{
  "tie_word_embeddings": true,
  "batch_tokens": 262144,
  "max_steps": 5131
}
Each number is 128 + 24 x the weight over its row's rms, rounded and kept within 0 to 255. Layers, rows and columns count from 0. Numbers have three digits each. The size before them is the row's rms in percent of the matrix's.

# layer 5 attention output, 704x704, rms 0.231, rows 522-703, columns 0-63
099:102163084125105102136123140084154128121116114118169136183160121145157097143099164113115113098161151119168121150105099122167104133148133140124088112075103117154141152127141104134104165126130087
091:174103127115108144114104149119141156095137149155098089116144109125135119111129147137116104127126142119132110140126099109118145120112110119095069133128127160098124141097122110129132172086086146
096:140147108130119176193111140082170138129117128150105125138113156150087127086097125096138087106114156156145144144127141142094137143128089113114112111105147154125113087169142121142148112122119115
095:152119106134114136148125121136128138117157150102117142178138141108120129153119145149097123162158143075099119136097157154110130106115121118120120114151148149130142137115101141178079156089104146
102:145132149144115103126158124120182133118143161141142091142091142100136108114137130148106098146118146147148197117184085098150120112125113097125163100076207095168092099122128113144117093123104150
092:097130109132135157122125124164090132139168130105116141112142142141080159097120144141132099123122126129132145152154125130138161134131129121143111152138112180146132137136153123119125126155114088
133:147121127100162119123125131115144163126132151120133113145134146117105149135138113100153094118184133132081130128119155065155093083111168147158170118130138146114097163166148144094110133107120118
094:122128137153102173138143147112156125121169150135126117140132118110071126143133137109145124112118144128116152145111138128144115163126130139111145069106116126138146117134111081150125101114132145
102:072095103087130118142120138112132111123134096139160156088106127136133117179114106170091119136113186086078166168132100092141134135136121140138142123096138134152165129139110108180146164126131168
083:094114136135139150141108132127133130079106135138117134080146168136136117178114129080146111115120146068116090115157122115108132125112141137117102126151134148119098150170148170156117164127128111
097:121166124076135165178091141117132122175161154108114118118182109122099146113130134164095127122107114117115157150109167170118122134115123138123135132053122119153121142118150157128099156116124146
088:087109128137104118113096114112122139180132144098123100098131131080153151159109118129144093160142137119139151086139096140160120129093129116126154179101141124155087131109129111115099137140113135
098:128150110103122143170132103118129126132116108135116139111098154130104100107151146161134080109134139141136116095100102153131105117129132141152131131121109131137107124140150129145176158151124166
104:142128113163115150116142119123121107113120136094128062095149125106122140100148166106104124112131103145139131082123152045094090123152112131114158124144138109172133119121141107078125127101156175
102:155142156095123142130175131099151089123144154073188137128150171121105127146132151068145145102164128153150113130086118145136114104130121153116057114104114143149117133102094151118119149110106144
100:153145125147097158100103126105144128150106116138127153128132112120114144102129130142118164153159126152153095133160150104117159106116111157072095105090136104140135117123144127165123153114132133
099:120124143133154139112149169139168144133141157110140099132144155126119134150110150151136111109111094088130121116110194141155111121132133127146118114111126107071092124149156129113140126123161158
101:152114110119122171127111101133113113163091142112147106126135081122130125138125184154160103134089120117134114139134139117139161124154100131112102109099118146152130139102162165153107142123087139
101:108125131115134153116151141148108134157150120084112105038159132095136108143120141099104123117111100128154146140093115106100112118169101130127122106147156127107111175123160155103129168050136118
097:165116127112127169148171156125122122111107101104106102122115144141129112127114147092137129115108151134118119149126155177101120163114153116108116108107124105112105089102132132097125078108123130
100:130175160123130145089100124080133148132103090109139114136122167154151131119143110153148146140142099121111119150128142136125097130120130150106128142088097140096121142124107161087159141135130112
097:133137143098160098137136124100094129152119143099134124096132117143141122108163128097112124143120129140136116109131122125087144125118155144133100120121146154146136102083112106137124088153162113
100:085130134126154141129078153100143099132162153102142138120110126113144112110126110175122110144137150115115077118112126119125129148143105149126126135125148146162167096118122100125120179142146082
094:136135162165167159119111129145176115116120103147114125159118140082143166131096145131141100085135104114118122121167106129139113115130156097165108134127110095152127113152152175124133126116111141
103:113152102115109150125128120097103097067122124134158076096138067108091114126118118116136092141095100162140112148106064100099079095171110127089095158064120174117133151081117107145122117110117095
096:114132158129089128132122146130143152119150119144141167115160091114138088144153133105075107132097143112118149113154122127134126148147138123128148135123090128114152140131117120142101103158109149
097:135128137119108167154126134134133171123123129147120139129145115160134084151175140146131134151138083132142174165133136126120140162134115138113118125155099109142159134173115109106126099121152117
089:088124148183156145118149144116101090097123151093118116147101106110117137179085168105107156114161081150110163132134093135133110111128175147171117157098137098157133171129165171079143143123134100
099:146127125126092141141164132186118148149152135163118089164127088155141147138141130135115126110082096070125120130117131131130148135142100143107143134132161120127161174144147130139118163108107111
095:125143112171099126110137159128126119183135129153130084124161151138138132140153158148114142115126129113132114114136157167133134154105108136103166132132118140136158140100118133195153140125113151
112:136145122146112144143143099112112186147141092118126136115121132142094170139076114148125163126159096115130154122062136110069153142148139141116105096132118166206098147140148084129135109143114138
099:123136133115138116128141151163137120132163104118161115120132160119167139159082097144125107137119108103106136156148106132137120146110120124130101096153160127166121122106112171095137144107105141
101:124121154127132195128155079138154138105140120140114150123143148090135113130106159117120120080120123136106154126106089147121178139117131129098133092109117141120140132143132118092162137123131142
100:128124120113108110167095074119156096133177142124128116166117115131156109125124119128143123120106152097123147143147148125111154122112139136136136132120181056124116106136126153156098127127139156
086:146130131130137173127146107098137163133115174120138107124119150126110121124155153138143091084076102100156141129130085148172131106117081133107111136149126132157154141177153185138121132072098133
094:107138112133150129107149142096155093166166139123119107111126143113096119110136078163112135132097106122127103142150115123105139142151145102119115112099135132125129138133124136133137107115090138
092:112123107104096100091133113146150112094134114113076155116114123142110160156128153141177129100127105137111113146093137122163139089114074141138151137117106115136123167160118142114132134121131126
106:169166107120104141111130138127118086084102104159081147155132155128083147149142107159132116131139141130167152129114152102119071135161113111120106112130135113140127131064119156154070093117108136
099:108137083142142178129112102109132128137150163098117150134136113117164105103129139144110132148180129119103128099132127155101130142168161161125171127108114127109170086129114093102135154112130091
093:142155112156126105155135138116138132122126153145107177117113134068101084137112116142126141137152117122083140112144124117149145099109081137143148118137131115168133138140122134115161102103111155
093:124157146139145142135132124114127182138137154114136128120139134152153081099144088137145104146143126122115095157112107148102155115133176162138086179156132116116136126115157158118146132134123132
110:160109145085162136158119120117124154137107104102119113170115137121120152140094115142125122144138139123128123148079114108151136133116122140132122124123100130111111116157156087115123102121125111
090:159116173118136126107123131078142139139080140118145124161129153136111128128173092100138132128121087152102144169113124123133116110129113134108139162140103137157129146160123133081139138156126071
108:090122101121092117153121128148148149101098120150095131107136133132126128139145150140133124087140116112161130140123111173140126135121124170118149121116117114128135139135121151158139126133133114
134:129083136127129092148125124131136131118132147107160131127154149150119170135135163124143136128111127116129123135111130118137152121127136094105135121128128115124155154130132109152138150137105134
094:125140180123075147142153138103104110160090116143146145179163105158148120131117107121124165142179152166100120148135086103119147134166130129118093140144132121119110145138117111104121098170088118
091:147116110142146166143145122122134152144143132087115116166161116151126115124104136141130152119140135156117130140129112123136156118092151152100129144114138130101155152123141107156112152134106145
110:169131140161088169122107128108108129132110116177118119141127132187126106138111158135088141128142146125139103080121140142129127118140127148125128138104113101109103093087129141098123084123131129
097:135151155135119098130128149141134137120126090107095117096109145149118128138151146141129094151124141107136103151141156112133138132118131090128104110144125090131115158164136142170162101099122147
091:145140153130134099112144123135127147149099131105092164097122084145132142118132116163139135138158137086142112150132150146136135145107132138134062143127124150136181119154125146105169119165106131
083:071116092141140134142172112132119134132124114119071120095126103131098101127132118099104148106125147132132061112129106110166122139112128142075121117163151129176182096114145090117127130082157117
101:171178173104171117113151187111178133091127166111145143087104118135148127134096135132161118150110166184139184135140159152112080133107111138095122131151162095091151107136110128140143160063158140
104:176172114114083114097100105112120096145123077114150142107142111087111134121126119142158086112123104191116148133128143172146139091153129130126137119096149145094120114151091158121111173107130133
095:150118162131155136116128138111132151116083099101136141126128141110069122144139137112123137134102142130138123141138148115149111144154112104150150163164096116134149130136093121127093107074171131
097:157133125184118058139118187130108134166129083129147151153141139139126167105122128096152139135171102167121126164125132166093144126140122142132120138116103145119112097196084151106155146168142115
104:135153124111111134155130109110113100110133128125063145096126112151109165146103122149125118146128114153129194137134097151147143128113108106143120083116151121127115160133110086144155113072142119
262:175119098167147098168098181114141143132136175130121117131090153124118101139106144147157089093137068134109125147081082113119119110120141133124118097121130140152118092134103183146077104148146094
096:127135119124122080156147139168166121164120102101138143154113095089151164141130123111132109133091110134121164152141106100132148111119124140084112154129150128145126120138170099088106124122116148
093:141151139135110139148127141131162111140091109143133123128132114155143115092135111134109139123162148173115122164164135124156151128136118153148140114131142146128150119119126097145131105113173107
098:121152120120160124120167115159181119151138116131129166126128100157114059149119070095142134119155148077170149156144120115121123150113161114148125096143154122061129146092087140139173118139157149
098:154132129186109146143147111183181140088137112094156121132137143097125122104162134116162112099118125128163142140120132099127126124121105143117140133124097145134108111134137173104133134129154147
108:111152162106134108118094123146105109124136154145117118092113140130135110086160151128134128159133156096155083096164128113134123095132128112114096126125146104098115128101162094120075133150155134
100:105149107100107179132162145149102138136116116087095152117108142155088153126148132084138122115127111181077130128142153129144152181115087150139124115085138109125116126163154116135124113165132105
103:091106112178138147100120131153116078147132105157125096122137175125130114148185102101088103098170092150160127104139095130101094138147129095183116108126138146130147158127111141134142156145092118
093:055158125123126156081130139128116117135132124109102176128156123116135121115126127138123157176115115073112093144102160125129126126160113130131129103131147142086099134126114135149105151154163133
096:077124134114131121150169143133126135135110155145128092114129128094137122142144090150134147129120142134119150127090161092134091097095078124068116087133140135089099118151135127129141156132123124
103:133107146166114159171116104097147112120107081099092141125148164107137116111111082108140131116107070131110119113126119171133120159142133144132132119109112137145147133136108117127146103113151140
101:125161162118151140149155149116122116158122166112158108097175144123150140116128143119122167156121152123156143077133158143095116103091146121103135158146114153158170041106161103141118089092146151
092:122138144151125150130125111127172127103143128138127151091137103159161067134133167135163129116149119133098134115119107131117115121121089153122144139160119148141109105080148104092120105091155106
105:109094102098117138113109098089118105125130107101125099129160103082114156129106109183096130126172134194098059130111149149094143138165119155114145178146136191081148086082113111132153110130143111
103:098105141116095118136153122125113123140136094186152130145106133119113146115144120111113098079097126116185153110091124128124118129147119128134152159144111107052110130154102108166115120145131118
086:118123139157123135106116138146139106088107038153129094154141165149140157130140155160123130093137136163146132105121127120140119133107171168133122134128153122136170138114110125157117126112115122
102:131105113111138146138163098133135109157145130137144160080161100114132135111142118091124127144146063170103176142102125131142108126175183122110148101148137164144103100134101114110143093099135147
100:140170129123097147129143109117126149122141122154198109112125129154118125091119121104125134095112119145095105110155110135117129160071132104152114097116137073126139100130140121092158134148131095
100:146140101162132135134135090125142125122111140146108146090118145112106140107121113100104130122161151188136100117143116121122151150101155149106113111108153110123151109157185129154141100116104159
095:172130166111167116097108111092140116134127146131121145150107136130137114156123098142096126116166132148074128122142158152110127116118108144129080123144091144138139137117118129144185092147124155
095:174162167154133169107099167128168109153119131124121130142153139098131136107119113093153114138127137115136103100138094125141075145168113132169141098074152127173104100137150099156106118126068118
091:162144149149099127166091105160107175112122078132123101134124153132176093151089147128158126108126122171120119136101164145168127148113128101112109129101134151129116115115111108120154146111112113
096:101120136136118112147089155112134115131131128117120130112109179174130136119145055118111167115140064167170132194121141154110145137130147137156120154118166138140149111145140179110152111175095154
096:157093160156116102153122131094176122097117146100107122131107130127087103150132147122145142151160111085146174100155122137166099139141098138155140177108126156138104115112096137107144133158129165
097:139151156117104118133116101093074125102154097128108144118135129159124140128096110149145143158114113135144134119142139113133161131127150136104121107104135163124108131142116160094123141154042100
095:095129149176140153129156144134115106118138105143144127136121140143144130112118155138145129156104105150104108129087130153132115123124104107147115141131123085128151132137140147091106100144121138
094:090117118165101114137131116148127139113110115153117113156117120122124115123151103144172077118125137129124119107169116114134100131157151109167150147128160172123108143110119148141162114180113105
096:121161110116141078155144161103130119127121117140130127099131143127120145133144113130129123145101157171168121133160120095114117142124121096122135128151112113128125138141118134152111127121199114
103:113117154116112121108124132123140139145148135137105146147150169116119153138133116089110137144117119092123130104114117163107162126135130113155163162155124154119114097144097087137149170152090079
091:131122151175116115126135127130142175105154180126104128163124130128139120116135147127117113153168145099149117145127134121140138155123085114138131153120143165144149129168111123116148185173127156
108:116156152104135120124086171098085112125134148112125127100149121106062093135108110129137123145126074097146137124110101108132153098160090142122132080130155136129136103053175111086122148100088136
109:114123215135091139135131112115137141143128108094162139120084156124154119164165160123136126118124090145097096145103111109134104147130168105139159084097177137155104119114093121129138152165127095
098:125125151122095136126153148105137157108091141160134112107151140156124138098123121144123175124078092121090097139125139141148133108147106098140143126206156135125120114119137101118121160077098122
099:149171109139135149117129145103099122098114158137148094119111143114113135123164135099111133151139113148131106133123157142093160136174131107162096124156161129125149146097120087138141120130125094
093:118115140129140147108126105124136133125167145140133094100128149118120123120123127156143139101130129073144158097172165122137091103129113162124130123131136075117157154143127147117145128130092112
098:135142095104175114113156116119126154134141119098147141153093148129118158124171148118159176076134160102097077150136167141184118134142096130095158152107131139125152131114132172097169166153113109
103:167147137144119129075128106127132117120092173116151151077112123130136135174116132078116146134126123163143128112125114128163105069083136151206128102137122117121144145167087123114187152131155117
106:120107138121132130133130137147099119136105107164129133104146122102170104125131098151178143105146075139152164192140162128126113143099116087142117075128159147148127108135136141112103157163118104
098:156113150088109101179121133132090106105127162131140095111129188133166098130131127125151129157137142150130127138122140153135164095106145108159149143146132093127145109108123134102110059118168113
103:142112125123140116103148117134130118140133092092101120138140119126118138133136132125119139116162118182159133112088081143114133108105160081135123141094127169140129113128117085065106126142163144
102:124129130147131150101134177137128132113099127156126104125137146123107106128130112142131142127150132144100125140109113137150111140139099160122160151132160120125130104096151119145156143119184160
113:126133151146101117079170134192112173089102110159113147112126218152066115158133102099115085116130128081113152116180148119102145142100090128140134135110121104121109088152160163132120109126115148
101:109174097144156129103134101152169175088108138149140160116120147142164122156154151126144124097125139178136114130091177117093123122084145126139120133100163154138112120082149131148160167158126127
102:119094138121091106151112113133127155115116176115136133170153121118098098115101114135114139103069105139127113120104120087120128148163097135155146159142121110079102136100127128114088137116105116
094:145109116161137120158143112166171107041104099127066134105124077120102148139095100078140150142103135167125109117146148140130117121168127116146076095103172175136144137170141124110098150142112132
105:151100133123119103103112116087097132140099128134119158107126132118093135088124111150158139130114111107107096086096098155167119109125131144152105138148102090147122129133136112083181131148146091
116:149153101145134145105170113160130132137139121177159162136153160104139132120141118101104130172153127089123154118165091157091081166142130123097143112091122135115094171113143154119096121149154129
107:067112165124116122115074112133104103173127155142161123147123086105169086160163145104112152175181141147128103130132146116151094098137141134136128161189117143113092123124121132191156115085157125
102:116124144132109108169097158135109126129109110105098148151099125121084154104165095146129104117133118157112164088122151149148137102098140147131087154125129186110119137113172118134102115143093126
095:141125102126150155123156109146118134151145122169105131109146156071146143121116098126109135148131112117120123140127160163141086106108099119115126123151150099130147140114113155117113128143157111
091:132148174138130097131145126127120143104125139107126102131131114133138133098092146129125112124102144119109123167143143156115133099122123105135083148160155092098122124139130100114106169124133097
093:146148111145125118117193090129117124132107107094110152152088117119117115104106085159119109147136092098079066122090098095145123155127110134129128122133096103142094190155129134133138074150176150
104:138121166138089109175143105083135128104126124127164124091162072098191132129139135169116117127101127138114104105126105142102133165175138163099168134125155139127118147140094159097089144131147135
098:085106149116101105122097138120141104157107166139093142148121123099112162140124120148164151118148118089133113110150160130171089098129121149116134176125135118112146153126136108125158125159123102
093:178128145124144105111130144125096134089128126147153089159097136130130149144142118118160088096115113134154110136126112120141155138140118140152116139125097104141167123139128096132122124132127159
096:130124149132124117133136168106121133153142111131204125139141190173150116130136099166111147111159067105121149115148127105140141203145128131152127129114134107149101120136110110139098159094139152
107:127113167127100080119149146111117117077124163154113113113123175095126155134116151149128140129136124137118146138173132122137157149129113117152124133115125148157116111126141111137117151134124121
098:114135130122104130129088112068153132127137117148115103096144151127127108141159154141133116124108142106097120138087170169123107161112175109149134117139097118137114118141121121135140108104122131
100:106128123178109104124121109126099150156134111108121091101117143124185144139088157165116121163105114147112152101113181147148188139143097135148120093115150172102109118079132151177108160119152175
099:143114132182081117112095140157133130127141124143128108139155120103130113105106111138141117093104121154127142094126139129153158105112130138132101129134131142105116138141111082148084155124145145
106:109157118076131134143141116126136100090115123111139128117108122096104119146165140076144097109069130134091109128104101154126157119151088133127137096118109134120109150172143147144059115075128082
106:157127133119112106074121128149127151090110133116116164152167100119099108142100131128110144102154188145082125169163125135109098118121137100153159152155150136125114075138103122128090134100162121
102:127132122108111142130127126125126168129163151146122107118128110124121130117161138100135160113085094119113146116108121082129149179123108102159128123128129084117105110153135094111101137133100144
098:112151126151151133119130131119122110159137140101122134139138142112173089096085127138154110146079121155158104138106091131104147111163131125109142161132106133106119070128114126114121137103151122
098:103079089076129185121109127155111107214133115137145147113126170118094162118153132118122124131145130091157084123113097117144157103141140097134115115111132115053098127130164099106115105145115092
101:108149146146092154153106164127108161080176103142115174132151127134114194113150160147119127113125122111190097113079136186126184130086134178108173126056146118167164143115113145120104135171122141
105:123106130100094165170134163156162138139147148155139134119142121138136151123139141132168161079154152134121111152094144118074063145110137109150166129143088091114116130121112118157106144136126110
093:137142101149119143117132147123127195080105117142137187153108104096146157103126160138106142112108118098172110106139120138134148137140155160114150139144130121133115153095135118126155167113115141
103:128127163112123095130095108086113146120145107143120110186112122134129113141119135117140110159123149115124114125131111117134099147124132132117144148118112166157129149156109109109092108169115146
097:114136168125089163139144151098125132107111132095143151108179148125120161190092136154133123116098094142120155127081151171111133141143167160123114123140145106153087112115109113104167150083114126
095:131141153154096128135104107114144128112137121129097131149081139124142154091160119123106115129145138095103131096133116147161093136110101123086108112107101125135138167136161161148120097113139096
098:087102170150105155113190152137139155093101126145113141140130155120117137115146121170188149135149102135130130097169162147150161110149119117152078078138135107084119119116154134145112098147168111
103:139127128169084154130124089161127117107134107110158086121116164153096132095126131100077138107193140057120152141137111119130162084126128105149116118157144151097092124131131123147112135087091123
091:109112180135167121111136147169136137091137112146104124099125140151083150157094106143122125145133116160143133117125082132124144128132146114141114148138165109118140120092139108150161135096118096
100:128146133098162129146134108100119139116141145137160153164113132108149092136084149127120143097113163145123117149089119112138176122116120103118143143155128132111146141104103147099131152102101149
092:175136084137154141128156118147151149129147128098095142109145122112119091131110168128145117117153113095125122138134101132093121148150121155088111083161097140155170148152127147149144172110138170
111:131125126061134094131138178168136086127115150129107143127099116113173194122129143141122150146140128155130143138131104152165107143166123091187115109130139099149117141134094137110131144123148102
098:127119193144162122134143119160129134099139120110119165122119160125120127159117105135111179113096126082121190129122119099109122121096137130154104118159115140138122113130142131139116156101152134
099:111136128107142135113109147101124122122132108144158163130154145125121145126059119127119095127108116132140085126105127092102125136129139141123118098125085150169139154132131118093124142141101109
089:115131137135113111107161124137128149128138142124148083142129145120145151114130129132121181111128115155152142076098145110128147138109110127107136119155124102110120142134102127146137104132123122
097:108158152085106123137113119143122127142149130108105085159153132145131109084136125156157123116115140138162134153131125136095109145145120111131142151123117125107141098138130124124133136132168162
089:137166110094175112126133142140093146123111109125109149159157138151132121154114155119105116092128141117154123129116135103178087113137153140146155109142131134125164142179130146137146144129101109
096:116136094118133155110126120097098141134103135144154107144133135136109105114123111104113172118140108109089163087117151107104148118136121113129056163133131089154117134159125141142121122129140127
100:109116125141132139117129127149105125161148123104159096122125134091115092119129097107090106142149131150096163120127143105113133150159115115093108106152125126124130181109133142185140108112145107
089:098133135137149118123154144117110056120101118073159158118138166169104106128108154114087136099100132150147139142177103138097093099149090127117123152114122150167132122135125119159114123146118146
091:139138126134111080129138129128143203144109114111153112199115158112129186126088079139112088124122113122138107121124107095058107120131128119120102093137066177177137123098127118116146155108125152
095:124106092133127102102119141144148125130121155156176119140155158121099139123154116127125087171139112113121103118103105108145134129156155119113136147142109145126145122149118131114127128089116135
106:112115124133090152122095126106098121129147120154132142106097147116164098125134112162138142090125105147129100110144100109120116158110108092166136192133153119133152122108131096130126135079093158
104:092118145109133109166177104138107155114126078110116142115136110109129102119128127083117161144151126111131161103067124100099166105085117115134150138110131109163103161108088151078145128138136140
095:146131125145178094161081096115117115102119117127127158137123151140137125130130141123151105086131113131148120128114167133134121165126119127127134145110167136181108155119168151143117122155152139
097:162094111105154127141119160135150107132128169088095109123162101124119119113150192145112102100110187128112128113105134096153128157138084182121133124139134133134137130114144130114133159143169110
097:142123113129114156128122158105125144152175092120148119140146132121116112101178149136168135126103111129119112138125125123149152134135114137112102143105141152144106127117134110133104149116103165
108:128159115153142162155144138133129130153130176135138152125134096137195131175152134100168129112114156160078136143118133150148090107142159136150124113143125129131151117124089150092150079152112122
100:135135087134148130162143073169101135112120152154159088149122119098127123123173140082163102097162106098123104084156115191091121095145110142147090131138138193093088142110144125154102151074161118
097:106142116103115131151126140120115097141154081154110132121145133091141081139111131105102100098121144133163147119133101099158128143123152136158138155092105081121109156100102109134154105120114117
098:122150136144127119144156151154092097148143092127121098130165126140097143123078111200130120150123130175153113097134113143114158080136097130151118099098131117143102084111157111157087141139099129
106:119154089112154131130147126101101122131095146127146132109137103144085069140133139143114151132129120133138109127111101109123119082096140143092132148119106095115141093111112117169100153117154102
104:154094138155138174075115137100101128110123159093114093144122147145110108109135150073109116109119115116108125125170092162143148143129108121127109152134098148111088134138096131110109112114163141
097:135098147119128132129117127120121120188105170104132145116088123143135143172147135164121136127133142103117196102136158133139076151129105130172117122128108145158117074138141120121096124137137089
096:139105136095168133107079141120112118129132143141096109139146172076138144126151135128114139102152122123115147090138157134137142113075130151157126125108177135156107144112157069135121142150125170
107:142143166079165142156101115116099150109111145130089132178110113146102140124157155095148131123152114116083145158125110158148158121135105132099085087149121103130146098114132165123131139131157115
102:140103130134089112140119102091109110148128180169165128110179100133138150133098108131124147161086126160139155147104110098132115116135162109134140115128113117129116127129109155097143150126141139
103:107162114118144121139119098140086159123122121142124150117124172129163099130163134155139139181120168172143117122110123088136163108143142142099098136161166114105098182117141153129127092109112131
097:132141107144128122094133125130158112114132156145146110112109104157128118126152112101133119101161128165094142117144101108112096123120088105136144151133134112145133135103131133091118127094112091
107:130128138166116133115152096128126115160093122162136133119132101088114124111116155119104147157162111116151135106112087157103163110093155130102099118165146137115186133097130118142147154130149151
090:135117164096146126079146115097130170137082140084143143146158144152111159128137132057158136144124114137126105121094145145151139088162139136121142140155137109129140101149153145104170180141113094
096:130100121137146123129152149149094108149143128073143108140125137123139100156133174120130185157131108123095138101105146154160124108140149138171116174179183154126127134121106135092149131135155076
098:111140125129110116125121111144137154158094166159106144153133180159146122122167156139116077123135146156126075127144137098121150104124125121118135162123126151130122119143131132091139091118146101
090:121142128138142107151137132139142151144139149173120151124108140124162141124152145121131167125129115129097140144124116134147123115118131104120121145148101146161157128110153148146134083117187098
099:130150111140148087114065106131106140124123124102151111128132131144167114087119136131080111113118141121136165133140131172098124099162119123127141117180174147095159120141108109102142137101154131
098:087132112118084090133105110142118150124109100125138122136103113136101091110093086147139121106139148126079103144127071123124102144132106121102151150147103139131147175114115138123115144153100108
100:141111101150177132134143113128090140158131151141121122100104128109070120137145142079061103148127124167100101151129133143128137118136125125120151172139137100142114111118103130162162139130153116
102:094151141104140152117164144120150154164130131146146156103107107138150099127124148100133120147142124101138124170108090120122129148126130095074090135098153089105108126145117129124143140112134079
089:113127096122116127139113114117132169122115165124096127135168167140130143119136118170128152127122127138160147101102122164152097120146115133137113086109124142118138115196129110104130123129129139
107:102126128124107125129118140161103120178118066150117139144086125147134151106151099171165162074178110146150136103115115143127137136139112104184196164099076167149108161092123113113117170137140126
099:166135107137110096158090137079123095138168132110131112104138143135122147098115120081158131136117130136093152111115127124095092151133152110133132070131152121118123116142148128114158186101123174
092:155138100117103131147132118128109117147139108121144102132129127136172111155100106131166129124096141099153160101097142147132136135133117120121146173125106116151123094115104098138098097078146089
101:106132121171095095141096137071127150147126173134105148148147157120145120106149125145104112179107162122124124139134114144142104152104089126141158095123123124135157125117129152158181136089099125
105:148080085129127132122105128112182112124154129108154133101149157163140121129126140144110146119172154116145123125120108174143102171131150082125122100172129140102121130177103132139143098152128118
093:134111130168139138156191142127118155090125102110187111101117123109139133093130123111122153117142114112135151121114100159093099129163106133144090144142160170105111130098127139096152128141117150
109:135127154095170132150125106114133138160109100110148126137137168132157141107143138133106141171095140121073117152125157161112114099111104121151111106108114155133121098122131118138128156093154133
096:122129125152132119108147106131127157152109127179156131126171124154124137066113171147131123111147128134153132128142103128120093150124173101166098114112176144122108158119080117151116124104117102
111:119119116139161110100135130131168109166149134124117111118122108150136148112115103135144124154105146124148167135124127133154135134125140142134054129133166124137112114134110127122100101140128144
095:131122124086113097106112113146140146125150142114118078156104121137132131102128096146113139119136113157124097120139093102117090069156118097140155080131111108162121090096126146094162105184143122
094:100155095110127145145177125131114158127153151092087129110148187086105158125100098117098101145110153131114149131143136170118160125117132120116143112092152103115139132174127128136131163124152123
099:123134162150131131138144131096127144118123123144141131110097125116111054128161126120116140133105114132114101155156163148129154124115098154120163127122137121172111153143124135175101136103118143